config.toml
d_model = 160
n_head = 2
head_dim = 64
norm_eps = 1e-06
init_std_up = 0.0395
optimizer = "soap_variant"
dataset = "wikipedia_en"
Each number is 200 + 20 x the weight over the matrix's rms, rounded and kept within 0 to 999. Layers, rows and columns count from 0.

# down: layer 7 MLP down (transposed), 512x160, rms 0.266, rows 224-266, columns 0-79
# up: layer 7 MLP up, 512x160, rms 0.266, rows 225-266, columns 0-79
down224,194,159,197,211,191,180,169,155,179,202,202,179,189,219,196,253,229,246,201,212,179,202,212,196,180,169,196,215,207,192,201,209,205,163,198,201,208,232,200,189,196,219,211,221,176,204,224,165,241,215,189,176,186,215,182,203,194,203,216,234,204,184,158,156,180,196,192,205,208,220,212,200,157,209,184,218,194,191,226,192
up225,234,225,195,178,206,201,165,210,200,188,176,175,217,206,216,172,218,237,178,189,184,208,177,218,246,220,190,188,178,183,191,216,202,250,191,185,191,211,255,214,198,204,184,178,163,212,186,209,190,169,222,231,215,206,162,224,228,183,174,213,208,207,220,233,182,165,201,252,228,207,216,175,195,177,218,185,199,187,214,175
down225,228,219,215,185,181,200,195,229,223,204,190,174,217,188,192,184,207,151,195,194,178,231,173,241,179,231,194,232,172,204,171,192,191,203,175,234,195,215,194,191,195,198,204,189,207,195,193,174,203,184,216,200,208,186,190,161,210,193,199,203,204,178,157,232,231,189,177,238,269,256,182,187,206,176,222,178,172,203,186,187
up226,209,189,171,172,204,171,184,174,179,214,161,192,179,191,205,193,214,177,159,181,211,189,185,246,192,205,188,227,196,164,202,189,213,232,207,179,208,232,184,194,191,217,200,233,182,185,190,221,184,163,196,227,206,174,205,183,197,172,202,198,226,185,216,175,231,238,216,192,174,211,195,203,186,220,205,205,240,218,181,180
down226,208,203,161,225,251,218,176,178,177,168,229,215,186,196,209,177,154,193,223,204,207,203,186,171,204,224,241,180,163,189,218,200,204,203,196,215,189,193,219,183,196,206,214,197,209,189,189,243,182,201,190,204,212,225,188,235,210,228,211,169,174,222,166,206,184,232,181,214,204,200,194,212,189,222,189,186,203,214,227,179
up227,261,206,210,200,234,196,202,189,189,222,205,219,165,199,174,239,204,186,183,176,218,213,205,196,210,226,196,181,183,238,196,189,235,202,177,211,206,177,191,204,230,178,202,197,214,219,207,198,206,187,217,235,241,186,227,188,201,173,176,213,202,197,178,237,211,226,197,190,205,184,183,175,166,184,186,198,220,198,187,186
down227,176,179,191,198,200,214,196,203,208,208,201,204,208,176,200,209,213,218,195,203,210,240,209,223,176,201,210,173,219,213,237,218,190,219,173,190,222,206,201,235,223,195,238,196,229,183,206,196,224,197,230,189,224,202,217,221,182,198,230,202,185,211,180,209,197,198,226,205,204,209,202,167,212,212,192,191,180,238,180,206
up228,187,230,203,180,211,211,192,212,183,192,190,196,202,177,156,223,199,201,200,185,206,179,217,202,225,185,226,196,243,234,218,189,229,204,216,213,190,220,194,208,203,218,208,172,181,176,186,218,207,189,206,200,188,161,200,208,180,222,217,181,184,189,211,192,212,227,176,183,200,206,177,192,191,221,238,211,181,211,181,194
down228,179,204,220,215,151,207,184,204,207,197,163,195,193,182,186,177,201,179,188,208,181,187,198,202,188,152,204,191,221,210,184,198,230,178,195,211,208,193,189,173,201,204,218,195,211,247,203,201,209,207,224,197,229,208,219,248,158,178,217,209,200,194,196,211,232,196,220,183,179,192,172,204,236,175,225,231,210,176,200,205
up229,200,236,172,179,180,162,197,208,182,220,188,195,158,248,180,199,195,212,198,203,211,236,190,189,179,244,203,194,181,183,218,199,184,222,213,220,222,194,235,217,193,201,194,210,186,194,183,211,198,212,157,244,185,179,166,220,217,188,205,205,189,152,179,158,216,199,175,191,204,198,192,169,212,206,205,214,199,201,214,201
down229,187,189,206,208,214,192,230,180,189,199,184,193,172,213,188,195,211,163,216,220,208,199,190,199,170,203,228,225,172,188,203,178,185,183,204,224,219,197,211,195,228,214,195,218,227,203,188,239,198,168,203,190,225,203,232,192,236,240,178,176,184,183,185,184,223,211,230,220,203,240,192,204,215,170,228,203,179,219,181,206
up230,183,207,194,187,207,202,205,236,174,192,176,201,210,200,152,183,202,204,166,240,174,197,219,167,221,201,171,209,207,186,181,167,193,205,190,167,221,198,186,206,165,178,197,200,208,215,201,202,207,228,207,166,216,184,215,181,188,197,176,199,214,201,169,194,207,144,197,234,193,200,214,186,227,203,201,214,197,230,203,203
down230,225,208,214,191,225,186,214,202,236,205,200,195,220,198,204,223,210,197,215,185,201,180,226,221,173,177,197,185,215,195,215,210,200,191,172,209,205,188,224,219,191,202,191,210,180,175,164,184,206,198,208,201,217,220,211,196,150,206,195,177,173,167,198,202,211,211,179,177,214,203,204,250,169,207,175,164,207,205,232,221
up231,220,239,228,203,183,172,147,213,202,234,198,222,201,202,197,196,219,201,184,158,193,177,218,210,213,183,263,196,184,209,210,224,216,220,218,234,184,188,210,206,211,198,203,218,195,203,173,193,186,186,188,205,173,186,181,189,172,234,198,214,165,211,229,192,152,202,176,211,214,197,220,191,178,202,203,172,213,236,193,214
down231,207,213,183,190,200,186,215,209,223,210,184,202,187,217,145,197,212,209,224,177,221,204,224,164,179,201,197,217,196,203,196,152,204,200,188,194,241,179,192,208,189,204,205,202,190,207,191,179,176,184,194,226,206,169,197,163,170,250,217,199,228,199,201,223,201,229,193,196,161,174,200,239,235,276,170,188,197,170,180,161
up232,162,202,179,230,178,188,186,214,188,226,213,194,231,217,191,184,192,179,220,191,194,220,213,179,194,195,232,176,192,224,208,200,207,208,192,211,207,217,212,207,223,194,191,176,174,224,195,235,179,212,191,211,183,223,184,167,189,184,201,205,194,177,249,178,178,182,225,200,215,215,204,188,169,185,174,203,203,201,209,200
down232,205,203,200,215,200,201,195,237,201,187,196,202,177,195,221,207,220,204,213,217,198,215,218,213,192,192,204,182,190,186,226,214,217,217,192,200,199,223,186,188,206,210,242,206,186,182,220,191,202,192,189,212,197,229,212,184,186,213,199,206,204,192,221,159,203,176,201,213,185,187,228,175,202,193,186,191,214,209,200,186
up233,188,163,211,198,204,198,166,212,199,220,196,208,198,186,178,196,228,161,199,220,191,195,238,155,223,188,196,201,211,209,193,185,198,214,211,204,234,193,192,192,231,176,200,148,243,201,222,203,208,207,230,208,175,196,211,212,179,132,175,206,200,209,201,228,228,181,183,248,191,221,196,183,197,219,170,183,208,195,216,168
down233,237,216,193,154,184,173,195,168,189,200,175,222,201,202,191,170,158,228,177,210,178,203,183,199,207,219,195,236,213,227,209,168,195,223,188,196,200,204,212,218,152,205,185,216,182,185,185,181,191,190,204,186,215,211,181,198,200,198,186,152,168,250,179,199,174,177,218,178,237,203,213,221,212,199,211,188,201,174,226,209
up234,216,193,185,201,202,198,179,173,180,195,189,218,166,238,219,178,206,181,166,225,194,213,225,212,236,205,192,214,196,186,197,205,196,204,225,217,196,184,226,199,207,214,230,205,193,211,202,189,222,177,189,181,188,196,192,226,189,196,215,187,196,242,210,218,198,208,215,220,236,211,218,180,205,191,195,248,172,192,203,195
down234,214,170,206,213,195,197,246,215,192,197,229,188,204,214,214,221,197,222,228,201,190,201,181,224,192,182,123,201,196,186,231,171,190,200,182,214,206,201,215,198,215,220,196,195,232,210,197,163,206,241,182,169,211,247,205,163,192,208,220,182,166,203,205,213,220,210,210,189,213,176,204,194,188,182,196,202,211,220,234,156
up235,184,185,219,213,219,214,201,203,191,203,201,205,189,199,179,221,241,203,187,218,189,196,234,211,197,169,219,209,181,215,206,227,202,205,195,189,177,235,201,176,244,184,181,193,232,195,231,220,175,263,236,229,252,214,186,206,216,143,236,223,234,187,186,208,182,219,180,211,177,188,193,215,231,192,194,206,198,211,214,217
down235,175,226,183,194,183,207,162,182,159,206,206,195,192,239,198,238,212,214,164,202,190,175,222,201,191,207,184,176,196,188,174,199,182,207,177,226,200,196,218,213,168,202,176,188,218,204,217,212,208,188,185,212,197,222,195,186,213,226,224,191,183,200,230,184,188,195,206,187,191,228,170,209,200,164,188,202,197,205,203,224
up236,205,207,205,211,196,175,200,162,198,200,171,198,200,209,145,211,191,234,199,210,199,161,192,210,235,191,218,217,201,209,198,199,169,202,229,218,208,191,230,185,177,230,218,202,244,200,211,201,226,185,185,237,200,218,192,189,233,189,186,205,234,187,192,204,214,157,202,191,206,199,248,137,213,210,200,163,214,184,175,245
down236,188,191,188,180,192,215,209,216,170,154,238,192,222,222,216,179,194,192,190,202,192,182,185,210,181,211,203,196,217,201,167,227,205,173,182,211,168,183,190,202,226,221,242,170,172,198,218,219,201,183,189,228,188,184,184,218,179,180,180,200,180,142,208,201,178,235,190,208,231,177,193,204,227,193,206,199,179,205,205,177
up237,226,214,201,161,211,206,230,210,193,212,194,191,201,208,232,179,187,212,213,180,220,191,223,166,209,200,259,186,221,221,206,168,230,182,181,190,203,169,196,193,222,181,221,222,191,180,187,223,200,192,201,197,220,237,153,173,178,202,178,173,196,152,203,203,212,171,182,213,225,173,195,179,210,186,212,222,204,197,205,200
down237,191,196,210,248,185,195,223,193,196,202,204,195,241,200,187,192,234,227,211,194,196,222,217,198,163,217,172,205,223,200,200,241,189,211,170,174,188,196,183,180,202,210,164,209,215,189,207,159,215,219,204,178,193,194,214,161,216,165,210,210,200,202,210,201,179,196,200,236,186,227,212,201,186,236,188,193,221,202,198,201
up238,202,170,224,202,170,213,213,243,205,185,207,189,186,194,181,194,231,238,222,183,248,203,211,175,213,167,177,223,179,208,228,188,195,187,244,208,224,232,209,236,193,185,187,199,199,185,180,222,207,209,230,161,189,189,167,225,199,198,213,173,176,181,217,189,196,225,193,200,188,205,231,211,182,169,180,222,251,213,187,208
down238,208,193,195,261,211,213,193,223,231,167,204,200,232,226,192,202,172,199,185,195,202,199,166,158,218,192,194,193,208,199,246,212,198,198,185,176,211,189,211,195,195,190,227,173,245,189,199,225,164,203,205,202,179,217,150,208,199,197,219,204,194,208,191,193,215,209,214,191,157,230,228,166,198,190,169,207,174,248,192,216
up239,237,194,191,220,180,186,211,201,188,204,211,186,192,208,212,199,177,183,177,223,210,180,224,219,177,191,190,206,210,205,208,198,211,208,187,211,143,190,209,205,222,147,183,181,182,214,196,186,157,171,195,223,207,216,174,215,201,235,204,212,207,205,230,215,210,210,185,219,225,206,226,230,192,240,221,224,217,204,220,206
down239,215,210,191,226,211,160,226,245,210,161,244,235,200,225,169,237,210,200,195,210,187,242,180,234,230,206,236,173,203,184,194,163,174,209,174,202,224,216,237,190,223,235,197,203,181,223,188,190,192,210,209,192,185,204,185,231,182,180,196,240,219,192,180,205,201,210,195,192,170,182,224,200,230,178,189,211,216,163,211,199
up240,247,194,166,199,214,190,204,196,194,175,213,202,177,233,236,186,217,211,263,194,223,213,196,201,201,190,226,178,163,174,217,203,173,194,190,203,226,206,198,203,237,209,204,193,187,188,183,233,177,229,224,189,199,218,179,211,194,184,139,221,181,207,200,202,208,220,154,217,165,192,201,202,215,212,212,180,160,187,211,218
down240,183,219,209,189,210,187,182,178,194,216,212,216,175,195,205,228,212,189,210,191,164,206,195,200,211,196,179,202,232,224,204,194,186,210,201,213,181,252,202,198,162,194,205,196,207,210,213,192,201,197,204,216,189,224,195,162,212,180,228,199,181,217,231,185,235,211,200,218,203,210,191,217,213,214,198,212,175,222,199,199
up241,217,228,161,185,187,181,182,169,214,223,202,178,217,202,215,176,221,185,220,214,203,186,171,205,199,197,235,218,195,228,215,195,212,160,192,214,202,181,188,210,197,205,201,166,239,165,210,226,171,180,183,195,205,217,182,190,177,194,160,192,174,197,198,228,171,217,208,182,202,240,190,213,202,216,194,210,154,214,177,200
down241,203,207,187,193,212,223,201,199,208,207,206,206,178,222,177,218,226,211,224,175,233,210,146,212,220,198,203,205,200,202,213,196,188,178,214,163,221,244,180,225,191,196,173,156,199,216,206,190,205,220,223,215,194,215,213,166,172,188,227,220,230,168,220,179,188,164,188,215,203,212,198,179,218,174,195,186,226,179,199,209
up242,209,176,192,183,179,180,192,184,175,189,237,206,180,239,200,194,193,211,170,203,231,144,223,228,172,219,215,201,216,175,184,194,183,189,243,227,166,203,219,182,209,139,218,221,180,205,189,190,185,167,176,234,176,198,212,225,214,221,182,167,198,195,191,158,194,201,214,192,170,215,242,161,213,217,210,215,186,173,212,190
down242,162,189,219,185,215,235,182,179,209,139,191,213,219,218,191,210,217,195,233,222,228,216,209,192,183,218,215,211,171,195,196,207,219,233,215,166,202,228,186,211,192,215,190,206,192,186,153,199,266,213,231,216,237,196,196,213,206,189,210,175,251,189,197,219,164,173,174,190,209,229,227,205,185,231,182,236,195,219,161,236
up243,202,204,216,163,210,191,204,202,202,203,178,187,205,211,181,197,202,199,196,214,165,168,201,198,225,194,221,203,175,202,197,213,158,220,216,174,225,146,181,205,210,178,208,205,208,200,221,193,190,196,236,218,182,191,199,190,216,223,148,185,178,215,209,182,216,209,216,181,209,228,210,217,182,221,251,191,246,203,195,220
down243,214,215,217,210,188,170,167,189,219,218,202,213,191,202,190,196,200,208,235,197,211,185,246,194,202,198,200,194,238,218,195,190,226,172,195,191,197,184,180,157,184,182,182,185,180,212,219,188,209,204,185,203,228,193,222,224,203,231,223,228,177,235,178,197,205,187,216,200,205,210,218,209,185,181,191,200,230,216,151,164
up244,209,202,203,230,233,170,232,198,215,196,206,180,191,226,203,211,203,165,180,199,194,168,220,180,207,168,191,192,180,166,221,215,187,207,230,168,147,188,206,198,225,195,188,175,146,193,217,198,188,204,213,211,209,187,182,193,206,188,182,199,191,204,208,214,164,182,161,194,187,166,243,210,190,183,196,227,219,196,232,196
down244,226,222,175,173,196,205,219,180,199,191,171,188,238,205,212,203,177,225,204,183,228,190,198,186,181,193,226,198,217,218,196,200,196,203,235,182,213,171,219,197,168,246,191,197,198,203,200,176,146,172,211,218,228,172,198,195,197,204,203,231,195,195,217,208,217,180,221,156,187,218,214,198,204,238,208,225,159,207,202,203
up245,182,195,177,205,214,221,206,194,203,190,211,200,191,202,210,210,215,203,214,213,210,193,221,235,201,174,224,173,207,166,183,192,198,221,228,229,194,204,186,221,193,190,186,200,206,203,197,187,180,199,185,202,196,204,214,215,165,200,211,187,191,210,177,173,189,179,229,203,199,141,225,210,186,192,203,218,219,240,231,188
down245,180,188,211,198,220,208,198,209,163,201,200,200,204,207,186,191,225,225,235,187,192,199,177,182,215,207,180,230,186,163,210,215,188,170,227,196,205,216,220,231,201,226,222,231,206,164,188,225,226,187,202,163,201,182,216,212,221,184,203,225,218,184,233,167,181,190,203,192,184,198,189,197,196,200,208,182,184,222,174,243
up246,174,194,233,195,215,176,198,210,198,212,239,218,179,182,218,199,193,189,185,163,200,225,218,196,212,177,224,217,186,201,213,188,198,213,222,210,199,187,244,231,175,207,196,202,199,164,201,212,230,194,212,196,196,216,211,177,189,186,213,213,196,225,210,231,198,211,227,208,212,197,201,225,188,218,202,181,194,206,188,188
down246,190,204,192,186,195,220,206,202,218,204,201,177,215,191,214,188,199,232,199,211,163,190,209,202,183,207,158,173,197,228,177,144,190,234,181,203,202,221,197,187,210,205,186,149,199,223,219,203,209,187,198,210,162,215,226,197,241,210,230,180,207,185,204,206,194,194,192,236,193,165,199,219,193,169,206,199,182,195,191,174
up247,206,191,216,216,206,163,199,215,194,192,178,202,245,200,199,200,201,210,153,161,204,219,209,196,228,206,211,184,179,209,217,200,201,236,203,218,189,214,186,191,224,197,205,221,177,176,191,193,185,203,183,217,193,205,199,200,197,178,194,177,226,211,177,204,219,210,213,242,214,206,242,213,219,191,211,181,223,208,165,217
down247,201,150,201,236,199,236,182,201,197,202,176,186,174,193,194,215,220,206,215,221,195,216,209,206,192,201,191,178,207,218,231,167,191,205,201,204,210,204,169,221,213,193,232,210,212,196,210,191,220,187,225,215,210,203,206,201,164,234,192,228,209,203,165,224,164,174,204,177,200,218,200,209,203,210,214,203,239,176,200,192
up248,200,192,202,224,199,198,208,230,222,220,212,216,233,191,210,196,171,214,187,247,194,197,204,207,232,219,246,211,207,188,148,209,193,222,228,231,212,164,190,188,184,195,183,212,207,225,198,157,186,195,188,200,166,208,203,240,184,216,183,164,202,228,191,215,191,177,201,192,194,206,208,216,187,155,182,218,178,200,208,223
down248,178,225,202,182,213,218,177,173,175,213,201,223,205,202,216,193,252,214,212,185,201,209,206,224,206,195,173,223,176,195,236,210,196,203,170,207,175,180,176,194,185,215,208,210,207,171,192,173,203,227,197,176,221,201,197,191,228,211,204,190,209,172,161,215,178,161,188,188,200,227,194,223,199,191,203,189,190,210,194,201
up249,199,201,158,216,218,216,226,206,174,196,204,178,197,157,233,205,215,235,229,190,174,192,197,208,188,211,198,181,172,214,170,211,222,186,207,200,192,228,195,201,215,188,153,210,197,220,162,163,176,195,229,194,208,195,226,238,202,161,193,159,195,220,235,240,183,206,225,208,206,206,225,232,178,194,216,240,236,189,206,193
down249,182,199,206,224,212,180,197,233,197,200,198,180,174,205,209,189,221,195,185,196,261,189,198,206,172,179,180,170,183,183,211,211,166,208,209,162,184,218,200,218,226,204,206,170,210,210,197,171,185,171,193,214,208,221,221,189,216,223,206,213,240,221,224,191,248,224,176,179,200,195,227,202,193,211,163,142,189,210,184,190
up250,167,216,191,210,214,184,181,212,201,201,196,211,164,197,250,227,181,240,168,158,194,168,209,188,159,192,200,213,179,192,198,203,184,188,192,200,188,200,200,219,164,198,189,190,238,177,176,206,226,199,203,228,196,186,211,200,168,268,235,173,205,206,195,197,192,250,196,182,245,218,244,173,209,177,220,203,203,200,200,206
down250,202,179,173,220,206,228,147,172,188,210,212,208,194,193,227,190,238,201,173,230,195,233,190,195,220,206,218,255,220,225,194,220,215,190,188,199,233,178,166,143,211,221,234,221,220,161,205,170,202,203,202,195,213,216,192,136,201,212,214,207,197,219,216,221,203,183,179,227,187,223,198,163,213,174,235,207,182,182,203,219
up251,202,186,219,155,178,190,173,210,231,230,224,247,242,151,184,174,208,176,171,213,215,194,242,212,225,208,175,201,221,199,197,235,189,191,220,207,216,192,201,201,202,202,177,219,224,224,174,248,187,200,232,207,242,185,183,158,214,176,183,200,188,198,190,196,189,166,203,176,198,178,165,198,144,199,193,201,210,228,203,219
down251,196,207,183,220,191,249,178,210,199,224,206,216,223,229,227,190,191,203,188,204,195,208,177,179,239,222,228,195,214,200,207,200,207,163,208,187,201,197,196,229,189,188,194,193,187,176,169,185,190,174,176,181,165,207,226,194,184,147,203,168,180,209,206,196,205,183,226,187,205,211,263,217,243,221,196,213,179,165,205,210
up252,178,187,221,204,183,182,194,228,186,200,205,217,234,190,236,196,187,222,197,172,182,170,166,167,181,209,204,243,204,221,207,207,194,233,204,232,197,227,219,197,214,193,182,199,216,202,197,181,182,195,202,196,209,212,181,178,193,257,146,195,167,204,184,206,198,158,188,204,189,186,222,219,174,187,198,214,232,168,199,221
down252,195,198,189,200,210,186,198,210,221,203,201,184,235,206,144,224,214,243,196,208,200,199,210,228,220,199,217,185,223,161,191,208,201,213,175,184,176,179,181,231,167,201,228,210,221,178,200,211,210,173,176,200,209,187,203,178,197,198,200,177,170,216,176,189,210,186,193,192,199,196,189,244,201,251,208,172,201,199,195,180
up253,141,214,163,218,216,200,230,229,190,183,211,179,184,195,213,205,183,177,207,165,228,223,217,197,225,236,205,223,216,200,198,175,229,243,248,188,223,204,195,215,209,169,212,214,181,230,206,205,161,180,211,195,211,202,150,215,218,188,213,200,219,227,167,209,235,198,185,214,203,157,209,192,188,194,198,202,195,183,209,218
down253,236,171,206,179,184,186,240,206,249,231,186,197,174,213,218,182,204,226,247,189,178,194,162,203,190,154,252,191,226,207,183,192,171,186,220,196,161,222,214,183,209,195,225,216,174,199,220,193,218,168,181,171,210,217,200,175,184,189,187,188,203,206,152,201,162,189,215,152,210,173,209,220,183,186,199,209,212,166,182,188
up254,192,232,216,164,181,196,168,181,215,238,182,202,162,204,174,192,197,212,216,199,202,158,242,207,204,199,174,182,227,213,173,199,207,225,209,183,187,218,206,211,204,186,189,179,188,193,161,221,179,158,203,186,191,178,189,192,206,191,186,181,196,208,178,233,193,209,227,193,201,189,215,204,177,212,230,205,196,165,196,188
down254,207,160,221,179,175,200,216,168,228,203,221,197,182,228,185,182,199,207,228,188,188,220,186,230,237,196,224,242,179,219,216,175,209,188,205,174,217,216,226,216,224,170,200,190,179,202,213,209,188,209,195,195,185,180,203,196,194,182,193,190,219,197,192,198,213,228,194,198,216,188,166,219,159,251,192,186,192,218,214,197
up255,187,188,185,210,174,206,194,208,233,196,187,199,221,206,208,189,198,184,187,206,212,194,188,211,223,212,181,214,203,180,178,195,225,210,211,205,189,174,236,196,224,186,175,216,226,190,202,188,213,173,232,160,183,171,168,199,223,181,233,223,191,171,184,200,195,210,232,220,209,235,177,220,192,167,215,204,129,243,176,218
down255,226,198,212,229,198,182,225,169,209,189,228,216,205,181,197,200,169,190,210,180,236,182,168,202,190,158,174,173,243,229,203,198,224,196,193,204,239,176,216,197,216,209,198,176,219,183,193,198,202,219,183,198,225,191,196,228,178,193,170,192,220,187,176,253,205,170,185,196,221,177,192,188,203,174,196,218,215,197,186,181
up256,187,176,174,176,163,201,227,182,192,195,191,196,187,223,194,224,226,181,194,196,212,191,206,178,207,239,184,225,203,194,214,160,208,217,222,198,205,195,215,198,234,197,180,167,195,235,178,182,173,184,185,178,225,242,177,224,218,174,191,202,206,196,233,202,251,179,174,217,187,203,185,197,216,180,216,171,214,201,234,187
down256,183,213,218,226,178,170,193,186,244,200,233,197,221,184,193,176,198,206,209,193,189,245,210,169,195,183,213,193,213,185,164,236,211,183,225,204,211,237,212,247,196,180,183,177,235,200,193,212,212,204,218,150,187,184,182,195,208,225,212,211,228,211,191,192,237,210,240,198,185,228,227,245,163,231,207,218,197,235,201,195
up257,219,177,229,167,213,240,158,195,199,175,184,200,193,177,213,202,198,212,225,203,206,154,210,160,186,220,189,229,234,192,193,174,200,162,207,227,238,216,199,216,204,192,206,217,236,200,223,187,208,218,190,192,227,214,159,212,199,151,177,191,206,200,238,213,218,206,189,197,177,198,211,208,184,183,233,173,209,204,229,186
down257,174,181,237,194,237,209,207,234,203,178,204,223,147,183,222,177,227,213,227,194,170,196,193,221,196,228,248,229,167,208,216,216,212,191,183,191,198,190,203,201,219,163,163,211,218,201,222,178,212,206,213,198,164,218,195,178,181,194,204,197,213,228,182,263,234,208,200,221,180,218,173,228,203,207,160,195,170,187,221,213
up258,214,188,178,199,182,191,198,217,166,209,159,199,201,184,193,197,221,182,201,179,210,223,207,193,167,222,246,239,199,169,212,208,224,172,219,197,192,202,225,216,184,202,200,196,164,226,201,216,209,247,191,223,190,202,205,208,195,209,184,212,216,159,174,202,215,180,218,218,216,215,202,181,176,203,251,204,235,216,181,209
down258,194,189,202,185,205,197,158,202,200,237,229,194,198,212,165,192,222,206,192,166,195,205,178,191,193,181,175,181,191,166,199,192,198,195,190,223,216,218,163,248,180,213,210,188,167,167,218,199,198,224,208,210,225,229,190,179,206,206,192,183,215,184,258,229,172,159,187,233,183,194,172,178,257,174,210,172,213,200,214,198
up259,196,229,140,188,219,186,212,202,217,167,211,247,208,198,187,224,209,203,176,184,229,199,222,191,195,168,203,219,152,182,189,183,233,173,169,220,205,221,195,239,180,222,193,216,222,178,191,189,225,195,187,242,232,190,167,200,192,193,166,214,234,181,197,189,181,220,240,230,194,213,175,170,168,212,211,205,229,220,219,211
down259,180,220,152,216,199,176,224,194,180,198,199,165,201,201,187,163,207,178,225,256,226,182,210,186,180,193,173,192,198,194,182,217,229,215,204,191,217,204,210,186,202,214,174,223,188,192,148,193,194,180,171,193,210,155,203,238,178,233,168,246,207,222,201,180,216,184,200,185,201,239,154,195,189,193,189,204,182,230,173,210
up260,160,211,203,173,165,191,195,200,166,189,180,210,205,212,197,166,199,178,225,204,219,219,195,200,225,161,220,214,205,227,230,206,212,211,194,192,183,180,222,226,212,203,159,209,197,222,218,203,232,220,193,191,211,237,208,236,203,188,200,228,167,192,194,220,209,206,159,169,171,210,204,171,194,188,212,206,210,194,220,223
down260,215,211,203,220,195,185,227,213,226,249,173,209,210,196,211,190,198,196,188,213,219,224,179,165,222,196,196,221,209,239,191,206,203,216,235,195,204,237,218,182,227,187,193,158,169,216,203,171,217,200,166,216,179,179,203,196,206,186,206,176,178,186,214,200,195,228,216,158,199,214,201,202,183,210,194,232,198,184,185,182
up261,185,206,175,194,208,181,210,237,214,194,198,222,190,209,229,217,210,208,194,162,194,178,178,221,218,187,200,206,186,191,239,207,222,167,204,168,205,193,201,201,249,186,188,210,182,199,172,249,179,193,204,202,204,159,168,156,192,195,200,232,194,211,203,194,187,214,177,220,203,188,178,206,189,194,210,159,186,244,197,190
down261,199,194,205,216,174,182,208,239,223,180,186,207,221,232,172,182,218,241,215,213,190,176,214,180,198,188,222,230,214,168,181,222,205,220,207,213,185,205,193,192,174,192,178,201,210,219,180,193,185,210,194,198,201,238,165,178,218,182,209,176,203,231,165,188,189,174,189,217,206,203,202,171,238,207,182,223,199,188,176,210
up262,206,192,176,187,188,228,204,200,200,186,227,175,160,209,232,177,207,195,227,226,203,206,235,235,161,262,222,215,197,207,177,188,195,192,204,162,227,181,216,212,203,216,192,201,205,180,189,196,179,177,215,205,182,206,185,222,204,215,189,191,171,206,207,174,212,188,223,196,179,225,211,195,194,203,211,205,231,180,181,211
down262,168,231,174,174,170,207,191,203,189,220,203,206,179,179,217,179,186,192,194,205,223,209,213,218,156,196,194,205,237,207,196,212,195,206,206,171,199,204,229,188,209,207,169,207,206,215,169,237,182,181,185,187,187,193,219,210,214,212,190,212,178,191,199,224,249,186,201,208,149,190,175,201,196,199,187,254,198,226,144,158
up263,219,215,196,202,191,201,192,172,177,192,224,243,199,182,164,178,200,212,200,218,186,199,216,158,205,200,212,228,181,209,184,199,196,219,177,203,207,157,227,216,189,231,168,228,249,231,193,184,197,170,159,198,188,223,238,228,192,177,183,169,182,188,230,204,162,221,196,167,225,175,186,217,175,187,203,171,220,213,173,219
down263,208,190,242,180,222,207,230,181,178,189,177,217,192,183,211,201,193,195,182,238,203,201,219,169,198,189,182,170,200,217,180,239,204,176,195,209,205,199,179,209,205,200,194,222,187,205,210,173,217,225,208,181,180,217,185,224,180,178,188,224,181,221,208,212,222,198,189,235,214,193,163,163,210,164,196,230,228,201,156,210
up264,181,219,194,187,187,207,220,170,182,167,178,202,189,193,197,183,195,181,190,199,186,190,188,190,192,190,210,212,197,193,188,198,230,204,198,168,218,234,222,205,216,213,209,199,169,230,221,207,208,180,165,155,223,218,186,181,177,233,225,187,215,178,207,217,247,202,189,211,225,202,212,242,205,209,185,209,221,213,212,186
down264,203,184,212,197,217,202,218,176,207,221,174,246,224,198,179,170,176,191,206,187,164,224,161,195,198,205,211,190,234,226,199,193,211,228,175,216,189,192,181,258,182,190,207,210,189,173,200,220,184,221,187,206,209,223,182,204,186,165,210,192,211,207,167,212,215,190,224,225,187,238,185,208,198,217,223,206,178,189,189,198
up265,179,177,197,241,209,241,238,210,223,215,194,194,200,224,245,254,194,196,215,224,194,189,185,220,204,195,199,206,206,184,200,167,179,213,182,219,190,208,186,170,158,213,193,184,197,187,201,215,195,229,176,187,176,198,225,204,190,224,174,227,204,164,182,206,178,199,156,199,191,207,205,218,204,217,218,151,231,209,193,188
down265,207,219,171,212,225,183,222,234,172,197,249,231,197,203,238,164,180,227,212,195,169,190,216,252,181,177,219,198,197,203,196,194,165,199,185,185,197,207,229,241,186,235,219,219,181,183,224,172,174,196,221,197,241,172,161,171,165,216,224,213,250,185,205,210,225,208,201,227,207,185,134,216,176,210,195,206,183,228,197,217
up266,182,208,181,196,167,216,215,202,213,219,247,176,199,222,190,231,180,219,234,198,223,242,183,196,214,209,237,187,164,181,202,189,203,187,211,195,202,223,187,206,201,195,204,199,193,182,160,207,190,227,135,221,201,206,198,187,173,223,178,187,154,173,207,188,223,206,233,207,205,235,235,181,213,203,180,202,194,200,210,207
down266,194,167,214,192,223,208,216,196,199,185,193,183,171,225,197,156,194,242,203,188,160,194,263,195,190,184,198,195,209,180,213,181,203,202,184,197,230,205,214,182,216,199,227,197,177,196,205,189,186,206,223,145,192,195,212,209,202,203,220,209,208,204,182,200,171,221,191,217,196,171,212,195,182,195,207,195,191,165,203,211